config.toml
activation = "squared_relu"
norm_place = "pre"
attn_scale = 0.125
bias = "none"
init_std_o = 0.00684
lr = 0.00215
weight_decay = 0.081
schedule = "wsd"
seq_len = 256
dataset = "wikipedia_en"
Each number is 500 + 40 x the weight over its row's rms, rounded and kept within 0 to 999. Layers, rows and columns count from 0. Numbers have three digits each. The size before them is the row's rms in percent of the matrix's.

# layer 3 MLP up, 512x128, rms 0.105, rows 22-76, columns 0-127
100:526551494444514585442529521533532480445479563502471491469451494418461491583461549505511448515466474486417411492525514450609607498512472493582439551437556492530495510515464540484536507510477422469499459541504487532455473533544530505467565560523443513430489487540507508471487523499481491472477484494522475453519500498479487480540542550555466550492590481565546494518491466465484496469533
094:496507537519479458490535503478529445528541463473467553489433573482441558520491510435500505482462466512555472437433462521586559495506512485512435556505610471491544552529491525496457524549508532527556540498524446507476578558480500484511572571485528534459480546565494423484520475421495465529472562477545502474553507495428443493495546534458557494488525502449447496546541476541505423515539
095:552534566505516506460425516524489478439445499583451492551455470482543551545514550475511587504445541531478524508490390462532471501454441466464497484474499493457419458442426497500467549497461538406532455526479487549539512475440532487476524477498537568529499517545526468525455492433477497473498565486547520557560544471526492504466461458524465427442514516512463452544472461455487493569506
101:514515536571594482445514511464511510553443472530428506556480482453443537452520511549504550497432533531527480572458399488531531469522453465534497491484488459570491532471513499484501486538403533471518490513449463528533529529542527454513516486492524594472470551470588407431525554454525442461498445489510539499514528581476531466493550448488537471524490506500589517542474455495500484522508
096:532520531497415542530545489518505545531487493524475446620514455490530450522477543486508506480488493529538430507516563572498475446461441488502486552487418466402475508532513459493451613483534583440482504460493535560518464477574579529545525513479563550517465511494500470481443467500490534475468494521491537483513552468515489478529478535520588465489529406491480527504443525487426495506471
101:478570438449458533510521528483475463523465491526485515491504478507447609492537478534527537571449530521456410534466534466483471541456499429438471547503496451521517488456412461475465500512481496530492441484513451500468476588559552469534567415477496501526481442493456519487469433428439548539475467485465558504476507510451472477566450558524414507492483483454433514531500510480512425493503
095:499467473455536503480491480507553521531522532465454507462513472495415491387512595522476519454497499558449506526561525490508481417532408451492496471473532484529481512513509478510497485476541449440436476532443524514549506518579466465459439495552504504486505543447537486427544516506543460415510416473462423463499546498525419510512466482486503472440481465457539482515405475504555564512541
097:558492466497475477442503477579458538432509553436521565572512543523491453516495472489404506541498458582434480556434498468508487552536493496435473556496550504480449517465456479509496483524474502506537459549469467568549460531503535532514465429473497486527503537440480490515559485445508519526477507438498550411476497447508503504520434504408447523491550529493533518470489422438473405480496
100:497559433462473549573561496502564445567501460467537562525502493501528518456496442491526414488463558535516461541469542507507466553457491472473497551495501487484551517497433492509476539479479494405501475503508449600592497497539495468488527489512528526520437561451466509493495424564483499448436470446488551546468502481523500556559444459536520440534509443473497470525495431457549517421480
094:518534458549522524499568571490500428509448539533468535552461488463479489527566556535456540501421408503505512590531391559509483484517476577471490494506464503547480484539469447536487563476505474461484541468524485539518489459487515478468486514456511544541465512493506514505440461437522524464471453476481528489553551547438534418513534530391520558507525475570491466525515426448478508553495
101:484497463513493461526580529524531494425543512465473533457516531576494582565501543474498526444505547532500427431485514556495538417548425489550520513479501464538567500532596590498453536496512546482558448420485484493514450518538453526504510431513585558506541511546552489457470504487506499529468528514484473476536565451485526461509537570495496527586541486450481542496479547514530509528514
109:450506523443473427548530557477591479475495591546520509457512484485538478515510529507531545513482538558591477471488457512563486507543466507492502500518513401528559581525502474514499560559495560427496502474520390517495468532502490426479502521537444491501509526518505501439534495458515507529456500491489516635562542461556424446542539503451495538555523525541495520548482509532519466502493
110:572561543540519524470396418437544450459545502467563552574449582518476491480507537490502549466477528510536502498508530580491497454462487477465515481480552429480511534477512453553467492542576531535501485503529467552535557490546510512562544552462536503510426463474533459478509436488503431443464439516516463545542511449533512490464509493516513469436478393468476449530495448491521523472488
107:567518528589468488500502432547492497422546565460550487496532450445449516555574592454481447558422499473480467529419467447552527548522503515498449560460538392556477518505441499489493482518509484424476508459459480526511525541537436495496500456563465503503479496469486538469489491496440497480498523441443496463442490559475520476568513469477420495513480500529493466475483488444487473482557
110:457476543526485514594545534471550462457435512514442424526490484454545493526540486503454449516468472564472474478523482557539474512554461515532505507497495500396480547518476579550500486498515491438517429466507429544492479466501471465582480463541483468520515484508449518514536442536380492488464486466450572563420514470530509499497485459525533527546546480535533499470461427538550432451525
097:515536374504451538536477526519520455506473530589503525500427529421557452507513452481495418530484551532503492534446536540482518448510478572511499546535468479484495508535433472535488546529499425445570522491513505537535526494536487548510567524592497559542521520554523490476491551498493457461525477449472437505499539447516499396580500502531549498527529439561516518475540507425515508503475
108:508548428545509519523413512567493403483489486506505537579451523491534557512515495498503503431514476523540473527540468529527498549470500501504423613506505484511568475479395505473483520501472465495464445501498509535459476552553539499493519507422544512551552511521475470498482517487438461533470479466536437544499550528497504439616537506517510553422563492542492558479557478424475495476469
087:550536411532509444467473513513490436464433540511514546503481532475522479533513475506515487419533482541528491491520525527486536467458431493497479511540487464480471468498484565459512553441505522473593516536428489481527507519509454481499396461541457559496452513567502504489491444525468479477500430423522465526487522518484460431553594502438450477481607469558545438495417538473538497467465
094:533549542511496493542478523497432475465490515468447439496455535486484480481516523455436532522500505566559495488444465512503531497443522436481504527591501441422573533538525480562481546457514503559498503496542492551491549530608557540451562486459509479539395502519491443513595499456510499498513517455478502496436517458546408501412564523512532476510465458504463529493546492538480492459453
110:522553478492536494500489517466553480505467526599499602454526529455428505402475517463463550506490466538496451487476465502492473509569521452557475486539497501511475537477557486604500445437436514472454505458469488538524474477561498535436522492536547498499485532502486501467456411482519468461405506464444483525475479519471457459610416499541541454507527445492552479481511432470496523478486
101:618515482467512480588479496566576518526469447485496518503448475529460528465534496484448510500474500531444481540493524449500571504469509475422450582499448534516505490509425479482463506491481544492522479473484522596552503574521532479487369458510474544463505566456529531488537528553469498456540445478494609464468462510513529482575479449448492536526540454505501490511457545514532512519483
103:478460508544495510503509502476497423551436468448618541521522513503475561431514475519513494495494448495453454509482507485524466538479503587460499549533447480458510518510550453553480511455514475465502536444534448552558464517566526505493542532435611506589484560584488519372507557489468513465494484485489481537524469494506518494498527501578539556485482500504536462499481459472536477534590
094:546480537526524416531512484468474475522470561469452519480453560437503574454597511477515531476445464573511515515447480470519501514513443525512505465566530411540507476449495451460506543489537531535551506514464543532585484513504482462451405449579463513483453514468510458521610542488504510521550403397452525540522512500509534495497511509435461502467500481524522468527482511540469460515494
084:495480436527466439402566435441577490481521542524463535476567450497477456438531506495560501457542511459532462517528526538514525522534415501464532481538543464450531513476488511514486548424437510492451518478529435501509415514510501539493518413485507512525598538490448490439581543515538502482506483477457467427423511455507448454548516471458510521496536520525502430460487528534547486454486
108:493552505516518485519512505470606512445406493552553556471558551512404497537540466469464449470471532497534450504461503477494506450500475478493474498421439458440523505481476473506476509489471513463441491494491491555528534522571474465540474514502511557522426492536559438507475390495480476510371468470505465456565595453521519524539466492540535476508521460500539554508451536441498495514509
093:497488471543420505443494439507498537476466478557580498482530548502499470507533576477464434436498407596539512466484462552530568527585427525480524541556446446503586543505480514483496545504518487486472437499492446478465486573507516523485490550456480525470549531504501454452532529523537545477438480506508444526508476573437550558535544558527471517480549411485523511494509498542514457499502
108:458492428404463523454530561472560500550488587455437437503421530498494492490485527498461533558500522547475470523519539483570490520554491486482470502487523446515495517548497477574485590459460499479547516485489427548565486578504508528422461449488553516474525397487510489453489544515472483513491515431496557490474504441518515442556448433468445535558519516551493436510457504487476509484522
093:566468467502486473486515589527545460512478506534460503537493543475526550522506523494509579520524444479574479472606533489488465552515525530494459529422552475537437530534520488507530434566518509520609478529491527505541443459581470534453486474479490504573506496449547520459487490466467454441508486419546495469473479520451499486483416490447528549564502495538469464512463538513534391534469
105:440535536502510499500586523459547540511499500473511516581558518393522463461485521480524496478497489512507489513516478510556585504536456527521529557403560474450542609491438480495505484551500472487459518547552482532535453540487475490501536534469498486448534440449516461439536446478455445424543490508488483472528448450429502484478404505567484578489459455531462470548516470454509502518465
099:557530464583447503515535466571533455537494523481465517533516483472410587457517479560541490548454505564506451489504415536470534452575491476511519501546470489543557504471522523441433526521483494528483566414515450502535482451542482502578514499555485544492545543460560529490478470495464493455521447456464473508432534584421539449498495518522466529531515492595519518459483492457476530494468
090:499505487479462510486456526510556364498496447474522460467565458513461537548465520494481385481476420464495459514558482522462512478523484521545531508540445488481467540426499519546451474554470475501456541455473466523480487482561466532564523510498514537492513540468469492478505532473474556492496410461488548459541536471470515398488485515472404621493493494480533467529529566488515492431527
093:506546487546463491525446489440504440441506543482453470485512472505456516517557547514506466477492578549454443401464535504450499389473468426464463553507458502559476525478524467509423496511518520465457503509608555539486580492527532461521474515491491594540517531487511462468490496525447507462416467524480450490527576530509458540483504516491553483515484450575544513476519468425455481535486
095:564508477526540520483495485495428530485470584541501538445460478459499560497561544485541538457477491516509508545491520462552615541529476423520473492506553449557481469450398598445444518515436533508474490458553457512504515501505499466514570512532584558459487490536512527514544544491469444520487481441541564512500475467516556459527492438502444449521490516558593484495465482531506474490474
096:548527569415528509569515474530551456542513542468470514504491496497511560489502547560521534532475461540499471584521444470531484503528542569562515456483475493437555525522532494549460531512539483581554531453484511547508454543528526527428421465494568604468482549461535498481436539470527476501489506467526459478560515539467521499544487479509433535512535491611565454433509494515441503483492
113:545470515451484476531512498516512497476537576535463508496478516529498501525548533484469439516463535530534497534448496540536471581567525470543495530490503440519575525552449497577483451585511564430468451541455503565600505517504511490518462472494518561519510511477524535491525472489479561549522482482456498483565485490506495490522411443433547531535527500462572440524390483407547445534479
097:534541544461544498532445441442531474468492512470500464488480519538465485424511503505396558503483447520459501488486508533560482511489484438457433559457434439573511551483515532570435499516458495523544470539491490533527501466529538443510491506492459533564448492510515453415501486466470480542442512396457450462506532432432509484496556508481527574446485491462569482455527511534509421498555
106:527556485498482469545492529537481453434529542489485545558581483466469504487492557436506447466497433520418470470531511473540518480566529492498466551454447412548533484431520527534426535462535512541509504481457573496460552494453582547535508457494551505511552604536498482455519559525550444505453508498605541506496512564528497483521466521491458434520484563531490510497509492476572466497497
107:509532446521465457464475490487559470526497586470507489530531552513535497451565611404566445560440519570488475407523429511500562497556577524501533545536506482511541471433503515519474528496523492515544486463510497496515506532490535495511436485534562528488482547521463534550524552484449440519463576511541440504473529507449510478580466541481464507470550515579578507507450514471479483482483
100:568518465505455566482456477420503472496500563572459479469457541524554535479527506487466538509423448512471446475489425444466548551542472507555455536520465459527462574454577501520469535554506499517463472417480428510456505499519521536461552462504569514535429498471412545520465497483426521476447494505489507525478479520546453501512544557528537508547476510508474451541469541567420496539461
076:563570490547500456546589475549564479422456583540537539474552461553537475527518512469520453430484490579478519463490472491464487462513501500511493527561543430544478541485560565535505514445466531476541500544389450534521519517540507427467444463465511500517538451531494510489487418476532493525443505514542416438472532503511523479543476504424479520500532489501548507538524443455556504522496
095:508496524517441475480450460493529456496464502526462479497544499526436508445493578427513474435513530551443498469439525519488495519457445515426486514477549468484456525427528589487473554513533506504440522492533473603496555491494520529525484554505590518540532468634488516427542516502469516552516508480512483537492565445580460469511484410545438531480511470484523495475476460453505457457509
104:577565522506499458529543475561502483465532501488471436539495575513534500533546547458510538441482514487525497479409494520554508530525472434499517515444535462538469532483578479519463538565501505512531499478404501512531522557528576550461530453455602481548550546478548570486582501446488566515517492510491410571513494521470526508523506498462467493461496486585487469552506492482538434469450
096:548476488471544472489533555510520521535484489491474485514407473493530556521467506509474515505501509465483526548451480538462503503552528591457445451428556480475499560498424531454441497462502498519534542475507464564529543490557463471563425518556517559500476452555568521438481556477514439516459436416534439543475517516421497476507440497460452415510548470547479442476525535444548509524495
104:551549554538563398490556520574539532447531577528514463507470515523500544505512528523470544563383508454498494490441420450557469555527501476470537455486472499536551539530530494503484519530453426467539484446413516529577541543503536459532496486543438506479516492511573503440529527499501526445435452467472503514536493511501470534485519496440480509544521448538492498508541474447480468537421
123:485556466548471530464515570489462446515539486509563549473473573516531464440531552468477513608472550549523488487527474518480492510506545547419540490553485490518484469555523451536464477495500457532482441472441542543535501542533510477479531461486448527443495477510476446459491495492489520509456488385470484467483496549460446473508506452426533558469501469484497571523540395445460508441596
084:470472462509513495539490534455474471445491520560486507554495578389535516455595550480430536541478464524541498435419468468466498442487448468544437497541494507497475508484528545486490462537488447606483515450440521509490512506509457452559463501529530551447546491468480514469507490525452523459448462477556554458538487466568486443473476595430437532536511464463479513509483494503538494451447
089:507524432537479507418494514508489503515548455439506504504419514522534502519476489443489512526514493477484485419464532542471517498485508568481484488506413400458600499556543522522479507465479462509572497512447522509590411563503475431490470483510430563517481510560510544506554487474510534500499513486484530468568502537400515570502513489435499512517572431451498414470525544482460514534513
095:485533464417538492513466456506538432506536414555487504558375427440503494417532483487450485474481509469481488475561511523554483444511421480473491458543513453516423529440416537510468436545493544495485508503522438557486478582458464502530501523513533535571432470485485515488484502512439473453462448493528496472456440455520456491461482503460479504442494511575517520481544501544499445516500
110:533562440516505521500468529521526497482550561554492542529433498461501501437509497471490562463484540545539526578494492530489537559494506571488482549522453490534490529513478451511434482489476434398487505512502531536503493479524509446478544555535469524458535494507444511473472482452519487408486463464495496465608548550437511453589507561447472550451590440449499494526528481453554483558560
101:565496465461491432463519578465512448468519555517497568606413526463450541519517552510438501535475470522428461452520511470517435488510512548500461473523520466561484471472513540534497550505550472428513513451467521526577537558517504512437436455548465575466416536454538550486487480496549462495484499518475461431551551468490534451537473462448467530532457506511505497433452515483525529509459
094:475591473504485508520504486543465540503496541525482496585447525523463547464536489509487460483510472526517455420486400477506529518442431476518483521553476465490471603428521638430497456468471576484536467506462539520487499463496466478525456511557497415549487498478506415470527463508459534496466541522496496477483468550486485512525470523466528512575531477482535466461448411516539455542538
106:460525477453600487540516524485467530505391578480486510529512432439459532473497542516514472511429537549482470493465464547542537512477517530504445492489448476523573455543487570472479521530445479531482444473474460504497463539535527456499515513568555603443492535488470514470558431450527470552491486480528488475520492510469515443530578536504472511537561563492509487545468457404554467560536
106:512551543442469518492493584440479511484505487495477443510483555522445601493534499517495563569505548530574429498550419476526542543505450483551561532457530418487508549548546522550461483529550478539536344485477472550580495485493510499481544492524442532505555508468531478497459488478477489465480560515544502511497465519478541543481473531455514541538555441552509487470488528473514482474455
106:553495519498446518520442439514509523542476477469471483498470487479466532496489493443452523497509533469546436516469438505512496458481421501460481497462510499459509573506485548522460549505481527573563561481510430541531472424582505494459509566464454514538450499480377457463512500465497557521512541478513483538491531449385461466552461566480524527454468443456478522405520543433444519506488
098:565542496505508490458571488422505477507500467488492589560512518511460549454544454483458562497471529433533495556545501549519493483579516509470524480520530489524440469519509457476459552521489465530506507565503501520505515482497469462501471451494566567538446564499532533490505434538505510511418392452489593493543528614443492574503459561511515542482508467535463460492415503462519535471498
# layer 3 MLP down (transposed), 512x128, rms 0.0957, rows 22-75, columns 0-127
100:527437498444476507504538530533473530526475525443509481456550463538453492597496553566460488454436502491521539431552434520500546470528516471464547534543545465521520464579522469493560499456493540499504499494590450520481545458449436535523511516537511474461506456495577450495453478546554529457542442505486484423487448546512438589495451503494485530517520522498537503565502501463402495549431
097:529499524481466508535525434514495482531522514522480448435475452488398485427490479538439453511506507464520533424502514551405513447500514463534462516522522572525489516519464555417500464529439475461476420507478444481551457513529476443494474525480516515497479457512502541481446590500532513481540575511484508570515467440491510499539595532523521451538462525483480556574420516567510502514414
098:404532490509508616449485412499498527505515555514565490510448450508453515464540508533522472570513466446502527483430516560575455522541425495535484484504486471446553492461543444507508459520485534532488498481485504543503473553505528452476556489455473560416513490547499541507521514526454476471497534484444449457497447548498514540431546461606568505472536477551450458509461476486473530552449
102:430575411454583505458454433517521545456480429478548598496516506475505493432542545504432460508444503512486522554481494552484462550446505502554541407542500555497583492531498479490515506510504492506487470399532492458482443480493477451504461470485515463452509524538499505462518565439524424551490469544482436530504446546474486510518462502487514576481540490446547479496446472478438499500523
101:535488555456479451504517510471526501556459575453523476576512513520500524539413448517519520478499476480444553453472526531484580509480469537523562410500541534546449571482483548506509513514471531461517535527540551558486530446518533510499575534445480520503487573476547533483442520468589436481484517525459537469490513532532517510508458487538482571547504466488539445508481629501540503527400
098:454514490454422459490508502463492487534504509544532469525545463439498502540576450481505494528542513449534546507490587543499505484437531460501507499472533527527524462478465516437481473514491522479522529557501440442459516464513447499508547453549490436450528498457503523408488509517476548462599504576521478425506551487470485475459418446510474433467504487431457565545613447505430535505549
095:574524465565533457500513518493513518503531523550494466523450476532566436480491396504488485481524417463497488518495524478494464581578482591476469480458527453523551504497495492561508505505438520405471409503474569520489544439485448595464580537511499568524473566471506511469492517485501524489467533452483465548511543531521523522477535456540467500511462540484502537458551431524568496459438
096:471461554505495487532527536534479515470521544511483457530532524539557464513480475538588464471474476524501547442470494548444561492576561520459569517512637556504443472558492478501478461459498487515521480508478586457490445520478428471492512480539522587514541467453438458497490520495555460521473541522463515475538561460498465553470446512545539510496491427497473573482489500518584514560575
101:526542504550582511529568472517539510583568495453532489570509553586482517562544483450421501415511449538494535501520429572501450481497412516502522533491530568517451490488546481495482525532553464477432558502541447497471493536509561481562563486529409461443456545497516482463470489539459535485510542531473516511494517490445440511520462462529557538451517479446461516524507553497505514508457
096:485539533550472487505542464472491497438501506592475494502530458511566469448556534531502558569504469528526601573574506576552459571442558472476443531518529508430566502506535511511487527516502456537527455474469541462464497463526382446541521545491482515440509494488510449547457504553507524525493515487553484545493397471463466477454524512515521506551511482493458510513447525501477515588547
098:563556485544567511510534505533499531511536469513454517481509461529465545495451471529554533513416471493530501507432430467438566490474529496441507572544559565574484550489487515490533485507536474479565450459502566550481534494482505492503487541506470516499484511453643427484531457436538439527522454466537477393440507453528473454460512435511466522484467522518515498441477520509565475499473
107:495488464481468537499518489481487460506469473487520464496464579459497499520485494441459510529513468460439567488443548495511470505462554479543487469514543450466426478544493499521412506429527531445527521495559501500553492515444556529504573505514577566471504470537494564549563542471491543513552535464497482483551433511505510519500465529486391525522395506583522547564543481541525611505539
109:524487557525505509475432445439523497553527491524582436519519469561557504498465506509520472529511553441500477474485412480593481430500558576535510544513540505491413500492533494507484487523477558457492482451439486556434441560462512532503529484483444589483488490563464597500502526503610532493538539505482467531497551423462494561558534487525489485516459497514514528519563537508476478515526
106:417482479426548493496504565423500491493537513528541447510485521538534529554458505508449464538437504485528457487508502495492491508516483434472532490511466515494505516566492459530402513455470465573464546533532447503439513545562474518553517515538462511467522471556557497493496466539522523546607479579568479472466421482468545592486410485508525500471533540502521473423486573454463488499448
106:523497543524562503523506557489487511558537483534549503495404570515484489479497462541516540526469509559449451535488548563484506449431525490493468534548524584461451432512471553483563551581478558440546478562568430495484530512464501528448464447472489494487461492503532519508452518476519483477523468452435538571434464540542525455500491475540498599516562572522511530550441548533513501513496
096:518490500476552445527515498471482540617529533539444446591544511509586531520449426523566518512545478548506574427540527514517437506488527506501505491448508521493604566453497481486582493535501537464516539492534575435500524464553479480458506531587477509453540484544524509528526543473511439485514501533451503509481491470499487485488483511536509474520539483530448457438564461472392536513503
105:531447502535561478492522488521431493601554506528495512484492469402448555519517521520471556436491555428464492526595465484529536508507530533520519508433483470521426502499534523466513515561487496522522553534486448554568445480525487472548440555543414480560428557547499517504535533480498583503503443501483482463569487436473455499500479503517509527495431564488581524472570479491500485515494
091:497467399521490473507528449472573519480467471516494491489521476510542472558482447516550463432590489477528609519547463465493431547477504500441433400514473508464526490482517488431526505495485524443479507509529521488483449510488432540423576550471509507460571525553464510510492515542439459529500540531474486570495465554581508420449473452550543524445503510505483465491484469569535508473507
097:530525539478517452464526467580423474505531515451538517527435463517535520502476527551506412477505549556508567518455518493380475446488472514503499560565487421464457486481499426468534565468520534496509504563534504469509481503573504475543513475558552526507551530513536469585482533497581540501417442481466524524491520516535505519480482528498523466557505477574508528566528502608481464483480
105:481526482467500466488467521419495526532482455444405440452491505467517543560572572485464559495531471472465517455517477507544520441541555482558414518563489495521489462553460509526463537502530464535473499517527496517480552467520522502548571510476423536465503449446482539450449561459510537456478470481421462496431497453458529538499498422532564557559404479433509519536497500515458509523506
101:517466501556512457461533490505543520520541449481514524526445565549455440503560509535525474487452477488500610476452478538459488508499482516575538489577561482557497492511537450448557507484489552488578439552540546544469465480404522550539531509505522539516502506474461477453504486470439490488476475486575555508447384478538488613487584495471485571482498510494484546531526486489523524475516
101:461512483490488452487507511522544562537533490524492547538541515580484527473522479456506506522434521444517503541509571503530514486496447527599504559469435540504422525548516511574554469615463484482527531443543550491528417455477531474470466515473525556446550471473505531487538529481506436513538471540495516457482600510540541559472437572502472498536426471560479517550510492574454503484497
093:431569562532521507529483545474517517491484446475513438491466472510530475447535544477445489490507497598542566412537472483479473497514469424506512580474507448434476522474543444485598503477529593526454477555491462540440473488527556447570537516476514434501513557501424532525553465481518453533453465522482498513537522503530461518497427453541470504455434487506490538485504526568543555497491
086:502447513501493469498561511548513575526533468454472516502530480590448555486539471486450504518579492537517645470505500526501563563528491502421501492416456525530501534517429459504523458560549471493546539513465523472565505506498500565527514512546499584496469553473577540511546425572551507533512578489493502517500465479501497512554476480558537439476443544464482519498544476450497481487481
107:465494491485448499562579524467456537464527484553461485477495554544467451568530491506516539579506477484480521498516546551515531552574561473518511519476553489466486509499501601471509556479433553546535449502522517520469474509452487499495496528473517478514502511455517433531540541482548528524498543492485391435471529402505566464497543489501504463588496580430507453462440439567534532461543
092:486518501471478544397476508504502479522481525444505531495496521577451501454532516512474454520535570552518563523474496519546510480497509424522482500504467525511472500493523544547468495579655480512484543453472516410517428448486478566473501498494455508514577473496581450522492517553544484466441509553506524521514506536463572594536490524475478456469483511447545570510494572553550519487476
105:486506517519544534613460524486554528472520476489513530491545476466429465556461446548499483532557512485521487481459389501465586581415479455506485555514547450459590485591532472495492541508523510507476519461509515475547580519444497472520465486502495492547472503407544488520515421546510524556476461466493481497460495540489519516526503473483431610517526505460515484549466539459460507492473
096:601554459526468423411547527542464506505503552536506507509450463466428531500507451426532562481527423488515525492509472477461485456543536465508523468498492499564530552405480539491540558443549523474525440555479469444508454487539542563457483478464389529490507506509487441427506470490531529492483525482449531475504497541551472467510540513563552476497459480539486519472533475457585537458493
103:457512505514603440516507506516528486489438495557570481470520547533476485538514509467543492605497508501553518545476523464501501476505530501527499488472504478450502528392484557518493484564509432483511480476510492473504520513547493494520510487428490444453523533493577558478473509461490540458486544552537534539478490478485582501551549468460402520433555573559466509496512541507608568422438
101:448532491453521475537492386446548497548530425489473529482546557457440549434455510485584568498473456475509504480511477414482511540510512541492496508528555530545476563604486442530486493518474509518486482503560498540423518498518469514478467478530467530447567531463431460461588490552500470505526540492481455516489493526601512462454484516523464481545483523468500515535470531593546447509502
094:516483564551513497460532494514434480552493539518484512424407493464445567478484487417440486507527500505483574541577535432520533502470567461451442495468530530495472519533493534415532527500514444531559473485552561533487539492467468414495533506505518496495488464429559429432501469504560484493513550550449427540451478521495454488480463469467587505499482473444550493545517504518558462527521
097:552455472528490471558443498498539524499496539477520440487515489511471462524446458516481415580589508470486513411516463500554475494491584502526517508541512475464462537449411490496523415531445568511512499537397512504451538505447517524560470590476497451458496494482514450498507448499576467505457503506495507478500388517491522502625497493510452441469515513503512505468442493505513527459506
098:498530481522530530525450487488472540555511531469568495557472423454519534489529452541488522559579584477487480458521457497487442437489531545519461518464504503544436474553481487471504417475508422458510420438529504495490520462520465554457544506480521512473541499504515530456489536588523551516566479552425475512476463493456477506500491436509538509450489542488564553460568616448452486450527
096:501516429510534450554405498454507572491488550478496438476528543499470498523514455485490415490538444464481520448470516527529514507489482473437446557532481463534569432502413491492539516501495513505497429491447553452500474478458534446537438543513513449520449410523585501481498414600524479545502453500513519490513560504502501461487502552501436421488488510441497486500416546471522525484457
110:482451447463502459487432479456499479493480505457430527475488484519512465470415461461535538540475452559502476526484517469452555521435532537487540501520555467494460487467546496519484485448455491519526468532493528516537493476460592525555505520538611487455495434466523453488409565486537501502467456470546545499500542501547480584386464539500509499480497516556497521575490456486443488606443
098:448455514504554464480434451527549446512564484475452537497531493513532493447463533475440530526476504543492551533491505426509553442456476525436468515526510545477479488523538468469482458557479457472450501554403507486538526537532562476559477493489507480548445524482496568577484529470504536500416566513577444506487422564505462446516553522508509437592456496524496516517484493479550550565567
109:542485500531415507597544448510522392498505475588447565422505561492523453454476495496505511531434520432515456482515468469480488470508552485504525488464481556521519519537543497506467462481550505498515548477542436418528469468524586568554452474490500491501551443494481537465472542605487445520474475484509483512564549477489515502538479545524528531599520516521491503539477477498521410458503
101:482502478452490483453474563471568420486510533499496453573502425585408441521497563536536520501453534514468531425527533481483516523480522495516424494447484466540515579545510474578504571526496528444452507442532512450544447478455584471510493523439508510490500493474570499515565521529475558444490485543511506573553530423475510472458535503505516475436580514529523499478482566482520512508476
099:440490513582436511448554472449469483534485509507503560495522527558446490530512421529541470524572526557482527549497504526493526563531436500490471490506481535496473528585494510500466414525577496504459575439589398466504538515503482499496557472494546508542505528504584487584480536526493535508478465486514463541511517485455606573586484519541501467499485568487483534526508533550514481498506
087:470480495524497483474533404491499503445503477502556478425527488656508532538520471488502526454444493483427679542514481514410519444489466509486485464516502482495531479541516507531567495457439507544525516536513536513474485517491517487536515580511464457501491481428514480525479486452550531531500492567522452433529496478498518555468433515526459480522523531470474498515535435498458541470450
094:507500525495520490471526482549512524548509451474438543489509470456504489550470420438563479496508510459505517558465466412540536486440456496604540465477485484494502551506526450519482511494478413522470551468480525450503462519557502520530493540625465449514455490502529532488454480559470583553549535504476491570576462438436511457530537540488545523602505510498521499448485573503551508468493
104:511487540494489483547488492478521528468498499593529458490470504473441412561514470544461544478510605526540458538570532490566510461422538489515494479510504510469471426481621447516591517457480490493460466552520458510513516537469439491527556443465488475512452491455522427524487515503458563528551434515458479523569539482484516570440533514506473536503509496596446482492495546522512458547506
098:416515450528460497461480518411494504540432502500454491478526492537583502554448527491446484503541509533546611481519505444491563507494472412520511509519481479491512563530573500484498522415535511538456549528573537461435485509493446511543525403464478514536520478546526451509588453493504518492441473512462569539489430462497520492517490501559492506546430485466464490476491478438469472422495
105:523476462460475476422539486441466526545486443504465517444514507478449426475513491447501465510488463494514539611530452478526467500532509410523555446446474513484511514497543486487525453524530465529545527471525614453508490520387463490550537486502470594492471481529471496528587455524482486463544508534574502463558464454463501589446458514463505473518537474559501537503436491531460472484526
108:458514521565427504450513517530493522420509509528487561452489513598553481520501522514533534509480539466495528495495503600547444570507557494472517514539491512545502455488462507461553436453554498468521510469467583486497490517550482510561421534465504516563487487504550521556472572507480465489439545512566541476480483505522455426571499484504490504456587500484512505504575486447537596410489
089:551521479462545503466515468491482498496535533497520536530536483534537516518523451493499613455500475459451679491498548501495470530478519476492485459543509536493482519479493539548577543577499546522557554523543533498441490521460524506534468530521443444504487467497527508465534519524551434544508479470511504444496416492490548419542471444465487504456509476448522514576539427485413496440478
090:530518500530510529480555522510466436539511539573507456513455528445501485483560504435564533496485502530515582530512449512527477500554453519494539435550462483535446448568415510475494502398461572520505484483460547544449427486524451486476462483467498496442490536530575496465513562574525435515541419520553487486458440474494553470497511559502479507495511599519469447438524538514537514536516
100:520481467484425509489519523526546579410515440534478480444524541511468527496461472566545456557562508548469596448594502460517464497517471460471475472527535504503482446484544482463464464563532522579446562493449503484496470522501439549485538547527523424475543548457511571517512485502525505512542590498417457473499488535540494492523527448432491503553520496482488516459506535605501511461516
106:576514494452510485512488478464404559469480481503531456522547539560457542546516455474509497553546530464483425494477514454481503519650578526481504511530451564573540528416466494510565484556453524511503548509439457549479460489532512546519569483475530447489501541474488495464507525523588554510516531517433521449487488444498505417499519498543511554458529542461468518543524492518478511554487
096:527447524473536441496578491494515479538556446476454516493446537530517449517493559452565560479443503469421515543530553471483520436547476473514536524555510410570531483558467529509541644458559540429533468557438477455532514425513495510477525497490528499521477523481528506499454539496526458505462500518560528519481570423468418476467497500506523473470514544523537530526498491519525570487494
095:562456458459553456525519619498492484508558516490448521494510549524452514449518517601468530515517520569491465420464482455435550577487508479517464496509473476565456515484550470410495516530487589520484456538433561510489415516541490465536564519420514547515481509432571535542467526533517520471521546500527523515484460465526466518502456477454547524509483486475529491481548511503509446570454
106:544443457486467500489446431520517509519482536443560552549463518488477434528450493484537457554550464518542524531425501485501511464505541463499523471526482572496497460519490499526602472537474508447490502433520502451440492394535450552501529457581515488497517457452493470508507562508576562513472546522482427545490460550449511478557585533430549497503470473491433484513539482497487477540589
103:397468589489451586455520540474500484548469539491495483481538552584532481515586497495498491525520485523551506487489507480516511510530497458513503530476472499506515491556505433492502504493544474541485567465490456458525511526475402539418469537473505501463548472470486517558515520480437409508566473546490539433534461525525452694502498526509534513498490510488486501494459528515512499525550
104:568468521498543424465545497480548474452448434551508378497446623528503445439472444509537512460555512508463525464505477551485507492491500454475496470498436504545519527431517512459600548516482510457446547498560534474495600444533487538480444555499495442498531483485545477506500480525543507490480535505510507567494456508546474517488539519515527508454544529495479540538486457554570484435537